Weights of a small GPT-style language model, trained from scratch on English Wikipedia.
Size: 11 layers, 6 heads of 32, MLP 1024 squared ReLU, vocabulary 2048.
Each number is 500 + 50 x the weight over its row's rms, rounded and kept within 0 to 999. Layers, rows and columns count from 0. Numbers have three digits each. The size before them is the row's rms in percent of the matrix's.

# q: layer 8 attention query, 192x256, rms 0.0668, rows 0-63, columns 128-191
# k: layer 8 attention key, 192x256, rms 0.0568, rows 0-63, columns 128-191
# v: layer 8 attention value, 192x256, rms 0.067, rows 0-35, columns 128-191
# o: layer 8 attention output (transposed), 192x256, rms 0.0625, rows 0-35, columns 128-191
q0 136:428445550534556443605609466564572571474505482489437499492579496470437432485399437463557442532579515396481575541545446516518557492458520569496495405442475499450454534487490507430457415481357504
k0 074:490471619491474396546568471539566526516450486503461501505590528489461512462430440473564449489600500444543618531495525500528506486494524427446488446504495491469515465496455602461489415436381481
q1 132:534522426629521467659578484477488477473475490437506389497502580487434507504442504529524508534529496473533516464498504556502459505500550437590496575513508574485527500515458508571545522500546410
k1 087:527454429487416560311501545480555491532455566457423463472449527509488427447451549496510473500540369570495520458479568459477530403578459466533446516590524524523550417473546505487485600474560528
q2 134:568507496460437508477469522551496438471480510471529483534453510551635497449499485565400517506451519573548592520496484522421498470466487397533555614530490474563548450519502539496528510519570492
k2 086:511517477558509428448452516521521523551523514561529487499447536495548588605549568499428515609430504534457489458571629451473573464376529551508498506501579409483537450539466521525481498515564537
q3 139:507509539561456610593614478522533428446452530546516462547489514410483524526484555511497489473535539477605591610522506524511523425516572387597481497471493510515393475497409495438524474511578449
k3 092:538532447489552545596537569578445447592499462439549534527458557469479561474525463510531517419578598564434462458463434512485463501621519515522531543481506553437449539556466545431485440428493515
q4 108:520474503522534410567522485465518570507487458516477515533514542417373464531458506463580514525402514509439543540531575632545504499452502583542592472376456553434382483502614483450534495476483561
k4 081:503445489544528474527512518471437589468502489513498473603511498499430508528518499538529526529387472584451529573501549586570463536510528540534672389393518579508428502479556484504551463466522456
q5 138:540422520424497533411494524468461508497626549552549538453443453526513549441508475433551463489478502419470475526525489430513520444448493508448547476457516513531521487457473482519429480477424517
k5 094:494500499508457511597488473487507516505449356512562587529556599492518478508593490555472474467445508489479488550523503463485449479494512534465392509423586522512516535518449471582558429525541439
q6 095:500472556438542523586541443444588482481516511461474505499609549487448523419482524470557541523535526546534559525520548553483586495479534496474512551424405518471407530411520561467537526470471511
k6 071:490500653506461571484503448434555561520429475467501547472548472521519491445473472418531540558502490561403512499501421550456537518563533481516455491463461492537467520430490543514498566499456492
q7 189:424463456500510471502467505497556514495494459463465566444493481534566440529562484503480474538479490527498613442474434516493564463495457622493539428488443464510499536557496525423511526580333483
k7 082:549506391551502584581468582489504463522502432510454472509429458504397477510490433473599556538461521381442517518492468485486454474449441565510588507512462557476609597563421443479472496483532429
q8 090:505470501518485520323525501526494540504572422460596401524402379527535502506491527511458525551491469517452401493501490456475586558546453551495482443542539428604530472493495531534504532541507509
k8 074:517449510480523551405577497495475405487561478514571403564505513527469578513481499495592486494607480497498426547464575500493603481586431576500518538534552399496535520497561442478439484508471460
q9 086:426501472500495516578543459394468461456528579504395573513522543515507517522564577551506582443485492439545473430468490537596478523520568468469526567501500551462542396516449493518471530474534414
k9 076:445532473451526492604526450497504601480536638633414597526526566490471394486552516493461569503414584483541549507497528541487448599522505440467505509562492621492481500519529539510524534457537464
q10 080:474488480475515570488534497490502502443544458553461479537506572484421524404419500504470390501533515462511516470450565553467534509432501482402579516482627526465436566471515452451465539437455539
k10 060:509520455542452463513526600464527518463488479481435405453574503462472498425463584549470491488564517483610511525522571474452466457532583424441484489545526485590479498414493516524554485494499458
q11 086:530451497542454513338485530522546649539507474484519469476449452447515372587484541448457482486471508477422454523503516492481514552586474549517400483547526479578546544508500548547496513553566568
k11 073:537472475536485497381467488513482532524547547474527448519514537395467460580439617496467487453504578527498434587537547553477634542574568492566436539446488428487530510534602491596477488547617507
q12 079:543532493520521396515430454571562554632505503425565590496529381452491581429606566525414463499392499554540464438498519525480521497435525500515552479512474480513484484500447581484495523500576439
k12 078:505482501448574375488447447584537489583512566421536515510526522477549518475576605475427491538519447508501453452486569538526430493474491483484573526517478475440575523524550527551490484434517442
q13 100:497452525430509500470549520398384483533416561458548564478420506519447612541506467626501516542447448533516546409497513468534521460484425512429546506422478467521423468452502474436416489482453565
k13 070:445512493432546457536453505475486495474583503588568639488452537509548521524489329541458512588416510500515535473451491452502563517448430547370569494405562474522505490443522510469403478496427635
q14 089:529524546560607399523520456485530587600508464549490488565621485466441458574359550456529533419489519527439533579388527520473482503461564528597523542524588529551584482545444541546439485495527391
k14 088:520493535556536507423499493435539502492525523508485445544602556500408507516317512514497555497546527553528473516396481520431545434492540464485527546525539446511546477447504498509361463572501345
q15 089:578531513525511550471496496488588485578510399479557509375443469484570490544513465475522579462501494520479508537526544448393492460450511499576329487493457505561501501542408554485456474521511536
k15 089:540561559511591472515462485539604444533488402563630454423544497422551499513500551496556572455480505455512571532517508420510510521547563425483407433490521548526494427545481478463430545466483534
q16 079:521504371525463559518543511457451470489544488454589506565429540543552459514432441414535416484541486553490536531524505458512527452464490458503417536578529480570474542542452465481512515405459527
k16 107:490498483520471578537435504439487458461518522456487526590433474479612448537467511478563457442536564536474525482518480514536508550424461544516395541537513484559448456506469525502557546399462525
q17 080:489421552476551513579490612530489470427556549495470450443430534561519533478519478483514522543514505501473490484643462471434499430621540499430528479466508531482479443493425499462482405504626520
k17 098:498447552450528454646470603544399552456587489536513472497388580532459468549534532466584541506520508503540479508553462458439523457507561491380509506501503522486495447506446470436395468496634478
q18 078:487466524524471513456492395538515486517533525589509439468509446551553582454402467556423517597489434497462521549540481533415449439568421550491506487520473495484567530461515560488492505398534442
k18 110:500547440566453498490425357542538481550404597561458443521373416460545532474414489564401529547493482513401494520548472525471506536648505501584496521445499454539544529450505485520446554444480483
q19 078:508479437526465514588455532460460609517502575457485502489524546354515533470502508526480528494514664527504534484562447494564578478558450483385504559433477554465415482577461559555545480448469471
k19 104:528450499563530533488505484470456509521490513446524505506406522393570481574499509609415519495514625590490501468499428473522452514520485513453492600423484458475542502519461508539491514425549495
q20 080:526468535441436575551480491530529471470482483530460498544518363491570583455510453604557457467482458542517498412441470405475472538523515496552505516467479554612475550545506543457522496508460497
k20 102:493467446455518568515514484557494484440461565412484509563562404526507534477486546534557507453556442611497501445384480497473512525606539493541487532447527514566436487530463523406446467550451633
q21 079:535442462520527560443536438518425579537530461600482513494495511484578448507612486471545546477574558532538579547482461468492478572532461527484503537522474561483485418601521631506399565452540427
k21 108:529473485483476616484537472526441490558494483457482525489472578454583496413592468550548484518509581550492542529446400430505416521566520568503559468510482578439414451582488628505447595488508492
q22 076:513487499471505460465496486438507532508405464545461538439442525451540469456546520552517478508521470516485586478538440515467468541472433533414520416534414489559492445476463509474525474449517474
k22 107:465531543468472479532518502428478544473532559618485583516463500527547425468548552553514443438576512521455576481514512477430446537438431486535495506578493532465454499505494502456482528446482486
q23 075:524455522527551496501505488450507525444471404465518475452469546552564550473473519391478417530569462578583507550526564540443513486507550534465547534445504411505528445389469506598568492509559533
k23 108:509460467483562517414471485480551517521421496476525463432458540627551577480485539453490381617522419519563549488457482563538487458585560528440502582468495466460488465458453545572538521525595444
q24 077:481371499470569427550485533530425507588536505470432472437545522487523538532542490512503527510432501419444575478503468476515443539484522514553570532558356498470501480534490451439420511474464483
k24 102:517461435449507454643557453526431472652558542471402511502508478466487559539518472453506559415478477403417499503445444458509449529498474482562585503522444409469500449488461431479439581533486473
q25 073:516503481553558528365472513581499517469502481519548494494400454525551468521466525391439514435521480487605486540453450530528569534514435426458473505507507518570534493492549470438510531452438521
k25 107:497492499523518477473414482593554485475544446530429520562456449514506449524487482435446523400515506570623481460450428582485492541537478454419453452423481524540540509487517416541503426484427469
q26 074:517538457573580531556502434515511551516624557507512580488538606535572568527569576432451503529573537350485490573472489485498483556509449578533509454507535584424514578455519498459463379513460503
k26 104:506558528522558476570449498563608521493489569519510558433499501536548476562535533441542549585542485472416428567431452512469511560529472498546485470519522507436433634473505491459471378477506485
q27 077:517444538486537557538438479404490580682453511470491482544539545540554355440492476522468587572546490467532447463517538548474535518520476580529536485476575553541497483517407516549597476491534505
k27 107:504458520497534561568502528539524584563480512503472459493493535586559428469467526461461621617491549527563462376545567477433482464401463515530497478513547468524493529413481555534631461473441534
q28 079:532463547458422424583475554493514512432477487530425519442463580475544507507405494430534544539520520590422494494492458371462497591502457469490525414457424535478461413457639556432495388490410530
k28 104:582534539469427460561564483556506455489464486524433592494553528476541485469438518396509540533579513589438490551516471435503475558474471421475499427545441496441497422472545620445557453485468495
q29 072:509509501482545432505510604580519592537418410424518567447449524428474484442479476524465527467469477488549434558485519557435519412394546446522448459475484472465491494447520441448502554461467520
k29 113:488505420466505448484452635569566585447425461438534501479454468495527463449485464461448564509458467483493424523504463583474599406477571508519463450465440509437427466448466426501472541505561496
q30 075:533475557455462455536492447515538535517487487495546517480532443537524575505542491545465495430424484441411438424507524554431446456527477480539560521483579520501532547513578490516453434519396493
k30 110:584452580505515516505469461510511555510445499574535544451533439556478497510545494531441499475396519484446395396461548528470484474553466569456598546488579497488528590470540473525498492492443405
q31 071:476397506518534519529425494506460467412470524542473638486515452471480543399440430469478521589537500466575533534551514538498562544455557495576490537492474552504424497596568464499428476509484579
k31 102:531508419575543460458475493531443452426488528551490560470551470525487531386489500467450544539479495511468481461524536563542495583404587571512544501424534571510478433545558428559499385506522515
v0 106:503566447442501510547530542447510432516522534552500456379574414547509476498552473415508550402493498466625486479481455514525427439639483452572507432509537474522580489524451489547498469483607505
o0 098:552516440568445487671539460537510551567518476496493548467506510425601504528514487585399474481481477390566488416556509537507446528510489446484461433552496524566505522497467478441476487529437536
v1 088:521524643413529484443401508490478528594492482523528488457510469493533545501514461447584490458525552458541444575561476510428548540388568478556467566513554483439508529620503421487440483469433606
o1 088:490417523528429478527535516474378545469441471409450598453521589427537350541614457480447490464439460546618427504454429452601550552438515505484412396490454524457463480505417475431530515453508506
v2 092:485489425475553569588575500520538481487476451511508567511497558482522489476456519478557517492532549377449478451507473393507445525483630506550571429510506546525478520523378536465516528501507595
o2 092:505414612405515569555539483438492468600447516515517413572461382461410445483466460567504553544446549509427480523501520540569468484488414467463573484506538510526514521488483499529512441411536427
v3 091:499483618510587418483523462520480413550501560453521522479521460498537538563504535553529518480500451556525457381555447438450583512545506497483526499467537442483474617448513456484559544449512489
o3 098:499509547433519560447476501475490575536454497475539509560575507546473458470555518508526485480530559456533529584536541486429555466581476465462518513483489496436440484576506447514516424579511397
v4 100:519499483534553551450493504564459497402443569510495550499502482434466483522497384573573466442560453506462529457486451484445507546457475458459466538473495548504605489491461505490533529555507489
o4 086:512510539507534445500478556543459503389537430528575448461453415453512480461502490443538505463519497558535471477556502451509435489422608522466432479583492506441432589517527484524649461497461394
v5 093:415507462555443606485469436486456523519395601478489548459488440480481499550471547518518563503565512450608478533582514487555496540478562494537488547609466510422413519527496508507505507575489497
o5 097:441590544548408423368512491596509487496503483428554489543514483442507453599481565456390514595551435529376408495494494521533445523517551473462429487465493489562508521508487432536650503575608470
v6 092:508490552477506510464564545509508499566593597504407532531504450434506511429477603473553530514582433450496555563455480506570472479474582540586556536444435447433465502516586564544482546536420533
o6 084:436542489535503518629482403476355553434542548527484524467481541562540438442478496535454543393490445480461506467471472540486526508531418422578459489531599508542526512487524479549494437511446479
v7 089:600523523468514524486445513567429468494544414548475452565540536492409541512511467480473517464485506544458487382512482450508632447528533589470490476516542456410497447466539492550522484496488543
o7 094:534476336528521497390414489398459454548577451609556493537498470458494526489522531458410469489499441491544522495542526463533545469517449540459479498492457534538537450489499469480496530516524500
v8 093:416565516470440383459520504576555468467492418459464491503396455450468490570483564428472519441501485467471531469486556560482532489531529493516528456485540648536462541525494464469454627459511461
o8 092:426541505511361574472534458534509473392471516542428556502510572455511546485554500559531506544454486492453607505469495488473525511520488516474447533470565494488424531477447483480520552424526600
v9 091:530480481472539500541475415509479496601488436477565525494413428501495536415458570621476545474525455434516463519448466554505462503446495557553483526508508452527408507499526488375469506457537488
o9 094:542512471588458503663496500430531546472475553495460595455434499530486551521429427487553568467527466571413519469393518492465514507544484563517479519430411483405420442486435534523487552418448424
v10 100:422440582546410586553561516557446461483451577419524447583434507490421518474525484478534521417469524574624497485499518560541468539530530448546484473642520509588454486497465549539465494423510494
o10 090:454487440440473463689451443514483531447482477591469602516483519487378494503466534407547529482457516570515556579484425468586548524496534505495455474540540449442375508580536505507485487553491599
v11 101:531556529467492541542447493504427508476510529571496521463460549489586474483516581455458466495378451522518526540508526455426533586516504502505470452483559553579505426386462590524437434540543593
o11 096:503558461479482515552449455458475517475537562535476466612467487501501635471589568517478561516532516503451452556554619498382531535483494479438477442512526419555494514468590526473535455465547469
v12 097:530528452472438521657509577507570420512452537491394484514448460497502516533448548491498507493446470493581535453533497521436438511486488457597540544420480494522382485523572506402566597524570498
o12 093:564528492497493494688480538569465508446469473424400555526467527521491497461475487512432479561446548484457512494520499458461578476558501515476506453470514488531579494428440554514473584527537516
v13 092:442563456535528546476470572469465494380569526571442460543523455550584474479603402628545486474478519516505511470479577506458518523473524461484598587569492505558601476536537466478493459496483487
o13 094:553499462485561415413373551464475463519514497440537574467582421444502549464581533577573594549527503525485601424526513553446590432496476524457551475458599433512438414451489482485548501407520469
v14 092:512555432492507605488413513573453488497464531497441517588552579466467484506487476528447467520476496546497537510465536462568520417551447489481420498502488531461581450511485407480525495496518559
o14 095:461539521440432628691533445474589570502513553451492397435460483537487572479519503488490410525522470540434486511494462568522547526520532456437484404397484557430459555468487525526579439585433587
v15 093:524475537528483554420457567543460437515487442441519530545564585440487508439482490457482533513471498530371390512541450482487439415488484527550507529472446466469511486470472468527473548494477529
o15 093:474659450495544544390535446564523485472468444503534453551448529473469488450442435542549504424454404536512476538449547618523494442591418594543480475503520489485575489527563542460486476504523441
v16 092:561460471558447530533541491546512516522588551543509495552590415572548520502521539517458389432606481560417504485496494479467393536509533516488520482439414448483543494459465519517571507497528554
o16 093:559471585526495549537487478550482495515471487438436447502501569535593562561489551480510533546445458543506470512515531545489451516400440486468531529509369548471429474553473560427483484582541548
v17 095:553506519487506557489610498416445538437548466577426493411347428466479457511513488499485504533589504537522531479580508578464541472522503553523381471548588428526500513498410538431540476496512513
o17 090:546453422420535572593513495527527479542502487498504553504595552494555512475544464516487539525531508477384501473589445516417454482449521537527552424558457446460478474510460479528489467456433576
v18 093:517515534577478534496444526590515492509504515436408583526567501459501475522482532441529573484475531575578518471430506492485574403541564575436517501441419484442556526532476476497509576458537496
o18 092:475539517541506507540455445489507458614397419478587499498476503522409565620528547580592623482459561489475450434553530517420569497482502465422502552490518532510464512485463532484587388562543424
v19 090:511491437492540498540451548553577499413609542528480506398507495546470358493513496435477391506445552511524482460477507533534418518452495492499466493588587476508482536507561485496511436414462522
o19 089:479492498504488540544471459422438448433534585495449465466519574462459463514525470542482563471518422444609482600412505428484492492541507430478501570440541503475516511537542499462515482454552447
v20 093:569559441501472526571507493522477521585530520453523598458513548456526533502451602567504487489542525622461461467461374539538468484593507557445504511530554499433562551517527451465516560445520341
o20 098:460494463555501477271460550525526486507478497512345487469478431421556586554571413480417574419467395471564520527538507463460548528500601506504448453529522489509519562502433530519438543517516568
v21 094:555464436524476495461580543479501467475475531608483425407513553558549468488497554591472495586477515465541556538409611474473531484626427556501426613482390580539425508438523494559471513476520430
o21 088:494576541425467445390440455505493480514501507480584552473518445462464516511500442409510538562421415490468560511455525502492561545450579572467473517475478453479472383579543497461450629526546436
v22 090:542446429474451512527581458446466482594473592518486489469518458481513482473479619514540541504558527497460535487564490492640513471502558474583554438437502545545528579507468454432605502538461545
o22 094:505477523496447532617536546522495462453552571411550469476534509577464486508435477593465477516463430465463414456511499522479459454501531560487453470618575442528494432389504541546443429515503541
v23 091:516601490442473518540476468412487469489524504555462463501497462493532449532488477450464427516511517532484492518539600437441480482582542518529525446496374438513528582533501426512448527504557446
o23 092:499438530503519480387454518433475525509465558508519467537462487490420517532490503449459457492536552494502541465475486495454522477518561537466466394415526362515465459401520511477538445477448510
v24 093:482435436495470565444509498467536474508516485504532475578491541480484506460510562557542435483503520532432555594432513476473591484598522503557502575421520581429421506499612411473542440463538450
o24 099:459566519460474458156529479475491508503540576647569468471561512582428471548479598526483526572465404557506470482539573510473493498471507564628436509476611513473504566507490522482563576495437481
v25 091:448509515593596491450453452544433492517491557589455579492460467462507561557490469497442469549540537600510432533541431566523465470601560495522442477550481494498542557513416531478497517460512493
o25 094:470382562575523382603515442564516517482510557461551464472475503448505516594496513465501512430507538491452359510510524564524547532382464554507459496497414492457509505479461532433436492445441502
v26 092:465507500490421520491455440538537516459518526521486514464575476456495518477519464530568569555522507467511519568497549407480512442627524461497497613467478547513453456612452478587630439389514511
o26 088:461426444376511532550500452495611471449498450433501443525419513573468520518580529468529511504503554595582505392549458457510500551486511464511499547579523518547518526497515513505363474522547538
v27 092:485437543546415529524539558487521473497549542546426487549484471531578543445536520567444433489364563574427501527539440434538467496520576501449507483473562525520460633470470461521464514512443493
o27 092:449527493535525555511610532533454574470479628470509475515452441556428441528563536484536502452437525553437509484487509610449655492527417571583455470549487464442384490452588480524515504476458470
v28 093:492492416467475509541530571491482440595407394544485449489477437531541606573454490556585497398471489591526531494506519532475590550532482493514536506563491522567525463473467562511475505575565370
o28 093:531527527437442427498494429502531492443566521480567499437501491594438514434441489544529469488416508509479524451512521512521520451510534497470594481545439602468442572481511450575582461436495434
v29 092:539503615456467489448504499562494459493406445555474444578508527522513451449454562495583451513534440529525512482463520423512438431458398509620551545486500393506438549506498530458464432557506617
o29 094:555530503523537519497587568564479494423481465560492450438603464474485476533408525457388565512479441527473621497459524486534492459504560504477474462494587527465456434436492461516453472489492478
v30 093:464418570562528411523485416502454527534459472475492523451510472530581620413496537550503572502461535587443544473504511458409518569461455562543536553444526400472488566538460440505488441454477453
o30 087:535534469447466528470583501520561495428455458511472491391516431439503552480472518535471489499545471523533569503492509491462623401554611486517507472538526488391523542590463511527542555606564475
v31 090:531483465534465493504559485552499465577483489523608468530476498460473548455498555520498506416584455480539480525427483484556475484510524488444377451506510534599519567478462526542465591577474454
o31 085:511461541534339507398509551547531434409524440495518488460490552602608524497600516530476534530488549469369538488593510604515493486489505531513533505521485435518515506505477534474578465559496495
q32 108:483499528547490382488483491499535533500521407546565554464572603424456510472439419529435466503462537493416560524530477525455537493413511504470480474483448514500547495432427502509532450544407506
k32 099:497450539492480462597485489520470541525552455537576577583567668469465535502444473481475469486477549443449513523512449555477509517546561549498459470465529502515396480498485464505514444516413501
q33 141:478567521562550450539443538517481409501538542524514424568538467475339514519520448551451551490577518516500491488453508612518459470641507483641582483548477545644508412512533446601524420511545491
k33 099:530522459531523500545522469527494393502485518553544546585485438440479490578496542544614500447519598427562473378442531523476513549462564518497478443519481527576505375522480489457472529549494463
q34 150:453442462588529510568487516403510493534495527476601520487590433406435514479398491470564418448520448530464478527528500554451525585479496647543466416491472526495431537508566507528543501499449503
k34 109:527525541549498513569529462492494389515575522547562554508550492425500514463445535471493527456456538479492517534536438530459548503557569564575601446506563514505520517537537439510532470499488499
q35 157:441487406482442493490505506508509517516391524502485522470396485538568477492447478517468423454519412431506642585563491456458493497471545496458493498525517507429451575521444461470493450529458506
k35 099:522456418496516611338560556531470407458479537513524539508562478495568540451524482509475444399547480573533477490465505513492451420413438498439478468494440583529405555464508404446483501467437399
q36 093:483453522509410597524530570543430487488464514423542457507568394620554447553567445510451442561517453407525492394530470466522544505489473515482512518547547447482545522528532516524520596515513567
k36 090:513523548502476514669489618540560484521468550528525515494554438545438562500605479565489588538521488478584555444549491493461487452502475551536545486598447486496625535563514533494567537486554545
q37 151:497550540565506506556438510571493411438512550452519463611488581473369636506435449487469567475590519518523467521421523538487485510566458453619472585519536491546525451453596483573545425533621473
k37 102:594421452488529528479432533488553457503547479414506486516430608467505449541478568541471530484575581512538466491504528538490531521468460479500524535676483510536449456361493508445478498535407524
q38 091:526469476496557424672475526521500463549463463635485593573464580396457510494436423514537446497545543483502585524513531603506563491453495489543531546471514559463533532549499455390523559500453485
k38 080:482505502514489494564526494452517499467425440541447485497482612460530504516422410483550540510495514470441573521506484505476489466460585508520542455475513601464520559492495533484564592599426549
q39 145:523486460402549493500519501465555588605417512479508587445494466549578410491473534466578378490460461431459593472491474473488529486441445538427497500491475415461547513489475557421428526499387487
k39 098:532411461563462566391472519536531587529424515481476508453461487509504465465562459425647512494469501410510469511564417381473439520501450460428516561507532459472612552490492521406542583495499474
q40 064:479520463483538344515534529526547539549602551592509430426426498405464518489458491455615475521504545512466501546489503554537547492507526498386517498469488474466490530425534516378464487501482578
k40 069:474544449590508502435462579522424507480481512515524419509486529526499542474468456501525483470534462523556461525513551523501507551472502433437491520524605380497538475483501451529478345496535522
q41 111:494500537544443480304510521447503563528497478428532364449502384558506509570515484462470528498421484517468458483477489447471501499537552526564423508520525511537493442496541544546537485611532550
k41 088:551442460556493366476525442480535501659499565531608407453507458536556506462532461433529512435475505541492462474438594477542468477524535531551397522577501449544450481497584464498505447548509531
q42 116:438569493428546447656551463558454423483529504558525585543520509521504523461519535605565518543523516480551545469545461566535504477472418451481526500444478536494499435493496449471520563408456466
k42 074:501525543436549493590491425547528491495595461532503687500472496428498481481490512551507499548431541466453525477535517480511604437446424549475492471473510555537450460512437480453501595485468520
q43 074:507478442520559490554489462474524546418579502542457535524515486447454454451456491433542493502573424548504445583443551521556589570499414542358505549523493476455508479505545467545447421517486521
k43 071:482462511476459519445504434519462454425568473427489483588492457535444520496555599540466531520417523471467445468540447497463455479526503461500481526564572526514541492450551445486423396484490487
q44 095:521527560520509568331514483486516597529508502487501427454497456550523461508569506436387417465430556511504450507438533441447475470588573486593498495561574486526512495497462550531484471525571528
k44 077:500499561536539500490537505454460509428531488512542354544514495465469497545549599479458542452519522491539483467437498466516447608626562442531424520535557477569615569537509506472420455594542504
q45 074:473528512511407488484572520500407511520465504424505513597562404523551489502470515525445519533486468487633467561537479531482456463529494526560494497495430530528572425541474534553522526349493439
k45 083:409559496390531487480470503464491501520440601535474597508532459548519435523457419499472448522456543517526528488438460476554391506547507527484630474421489521489536392461487518502509535437503473
q46 082:564489559428594449554420406502437509508507567555469533469442548490466565450503544539506423546414525501515413505599498514492481470450516413498550521434546489440530460517497526552442523506530511
k46 103:588510627507504470492404403505476597476484529510504520445502512504539478511511612515458488559429492496505426471605525419531477458522511544478550606501574536513542548456596482598479493555494504
q47 088:431327439514480560414481484567469511505538516523440472484430500480495425533417376464529484513485550408541439619571572467484486513413482552544425456520565453508509543461480508503529483532493515
k47 098:442456509504477518414424404590492525484508518523469456440553522450474493535425538555532457528538520404585421556549618522539538442408463485543442520508579505489499508467436413563542441567558526
q48 084:479415500513467539547514499587602540457447419464525551571474461570568562454509555426563388519534520536495439460548513493549465498492419518472506417447471470416442599505462507503518489520470551
k48 098:468433472496548456560512531609567553499408394489500536494507500585470526510515447386588402551534517465532463536514564443574527439528523505448484456443499552462450550479518452505501481528538558
q49 092:482471496405508545501514536521427461470503531533531500478439509493530503516523450485515385530521553597502515423489512538591561387514394456469518477400487442379463518452444454399564540437449445
k49 092:549448504474459519516469472508516509528491488484511504417453474527510536563527458436488375525506569480581537500456541544513558458560443495494473412464477377489443493466457456451611475458402577
q50 077:555510432499482490634507555447486458496572490515537525491432494376545515542424441529565442436427552554589515501524448456476490616480477556448542578581456583582322539508559562462487462472471550
k50 118:551537461524468567610569517427468412484583525539519486541436507388496511563460492554503512445516562572545510426504429465471484534495501511548484541511464557583405566528546544483427501416460520
q51 080:604604580546451529465409540504513500532464420477473454484464418427542406469427495501472491464531528571486516545466571455459514468411532498457395554542505549558483485404502567601534493547524549
k51 095:607539525529458513516410538485556470489433410498381426435402430455588488463454532561459465500449525610483475524583579512455549453423459522442382492471492532534462560413525534574533566478497482
q52 072:437491462573448552391522536497508471506463448477475518565467437478494459484488542534476447577549572517587525536573486452570457449496532499499462512503395474443435495421510433575485465560543447
k52 095:425515509493492547444511460436438464548467428482523467514455411528453404513487566512493477506527574461546557581579497439504436482545488508508532486518424518490429488485457482553468487468518484
q53 081:557490523440471627567465527507488501417536530477586510455403446555475503495482525513515490516512423482557469497557486479515469456489426499449503506530462435501497572460542429462512472358539545
k53 115:595534573507465531627432458494514522509499488505561526490455446455529512506464523524497443507415487509591496499576539532535559516472516515474433473483440465580580570475490437471595523420508564
q54 078:495565530540556495593518439556537421515506430442455506488524452454458520540530505500532501562350474479501442489460525631528501519549609503575450500394561535521530451465483500480546392612552518
k54 104:510499531455529564504550502536545421507472495514508386469557540525453513488512506518525518514464493480565459533479471561546519428574545454547406506438617535559572566459537490450505354649539493
q55 078:486450473489361523469440551472562416451461474502463558549415581544469449536519429468485569431466458494455519376534499463534505545510506509522466464462418485481494393507537550469498496475485501
k55 111:519468507507435579503445543482520445443492478548410510510430539549503445511513395480451472437433445534461543370572457388577520504491506507424480495420429464444548476562536585483506524485500555
q56 086:545556482551455466514510439495525445459509449482554463514564562536362542518461453556389561477495412460546452519520527539402513425519538502557481508580532514548539449470572446519547522467501547
k56 095:562490505496471452488495484503565464498589483537514556492518491574449518512475596505408473471439342468581355529563516608452566439497484541450493489488539382507517549500520412593520480468400533
q57 075:509479521456530597499552530447503518469524481404537528504399523524632567475506485438515463525427420490531438478564493553593539497494552535454438526466490460460468585395432350531554507508513642
k57 112:506502563462553604497511416426544548468504496489548528395488477580548508528499534380491442519445444510497467447498533562551563489487481526466542577492534483452479594392393407558582548499508590
q58 076:572511513505594412577477578476547565431509452502532439557483601439495534554499548482482612449508521447450513523505538590559510477526583471465501442551516475539561449513465521569557430522470487
k58 092:553485528471589434579531561489506602522506480466498473612481587452465477478508541486506531446517523478557535520545480581600452423568517420483471519540489490534609516533517498572552413504508431
q59 072:456468450518520548471486559457427464488522526540457509544507500452453467486430479501484383509600546599487518476458531504561507481488588538488489640519474550469465521558409481533468554465603397
k59 103:513504451499538574448446555445407431515493587491482492529504553459405486528477550540508466586552486551522613442494529514577536532540628534415502625472487538556506437553449455565463577472620492
q60 086:503496517586486478514451430476554594507553466487510522522499506503475515450455514500615448568458545516429585433515489492595497487476416598436474451520517489460511594504584451633537505454448525
k60 108:546507620562423527445471466457508575524545518531472556466536483445529533494441468499555396525474555457539554525551550470590549494520431567467450491458460447533518548519529440536550574370447529
q61 074:486545456501497580522522528446442471401516403563493429485492503450489516516551446439501541483583515637548554524498520460480528507541594538518504526546461497502618456542460549552508546500591505
k61 104:438521519504491557468479515436408472462536468511509530470469540471509540516557410500495512458575509596494561477464407405531491531541632554465537529589463510478552483604430521496469468483542533
q62 072:459492535576452488437528431513449476468456502526495507559521536618498565510464499473521479557492541493505521581510512527597516486510483458542462533513550411446461553484507443441526471482495456
k62 096:522552576524535424538434458548469509525392520568485450532541465570431502488396479501575489517458546473549514484515481565538590572427476465553431514464446518497510491434508497471516474497460436
q63 090:484446447467459563387492555479521533539469639548441524512424391567598435505529534507464458486496437500541477473415490470542448580557453587402456487459574442486540537487552435427519469518533514
k63 109:507542479531539531400481474602499533501517563603418520479414526447508485456513475469548454518487479439582516563425540531526479549551463500436492389471526527461548473524561512377556483584507555
v32 122:448432453565486474520536552530539594519567546501464558483592537526556455562540460465500489535486485522492477480439510507540492481473507395565608420433522439472487550504393585540570493561524438
o32 105:484449460551516529649482552623499532623534442515446469522602546593509380530492464530503462527529537466514549534525463421605507459519475407513611508436528475494508543426439535470541480552550510
v33 121:515524467490486344488461469507504532510495424472465565591510438476534502578494425445504559480408591489557534548565416540441491627426558437450474560587537546525509530361596516546494476477514499
o33 096:550489536501513458545493496476458553501433511479408564516575488487492478513549523442508519393477627468560491494575476545437568525394449414485429563515538467495572525434583543548509498484488433
v34 128:525531442496537455447381529528451467430479443464515515561494579525513481543509586508426393560559445575512517485534472512486404425490580520549596504587465525496469514459446491491485500477504450
o34 091:543579480525583490383391441486505536423438414488606563484549545480464503468440538589399465538568445515362489497577513490518418458497471490508528544575475569490483532452473501463470517413548519
v35 119:515497554573499551588563489504484480500559668503474506468495554476487582451514625523491530510524518417502482512520513410548489497525588509493510504534482450519512405558513499488460533565468480
o35 095:567542477454584445740493501494459446535516585503565419534519474461407560528480548549449453521444543548455446509522448566526585498565554432507505508481576463521635503555521551484516467594525586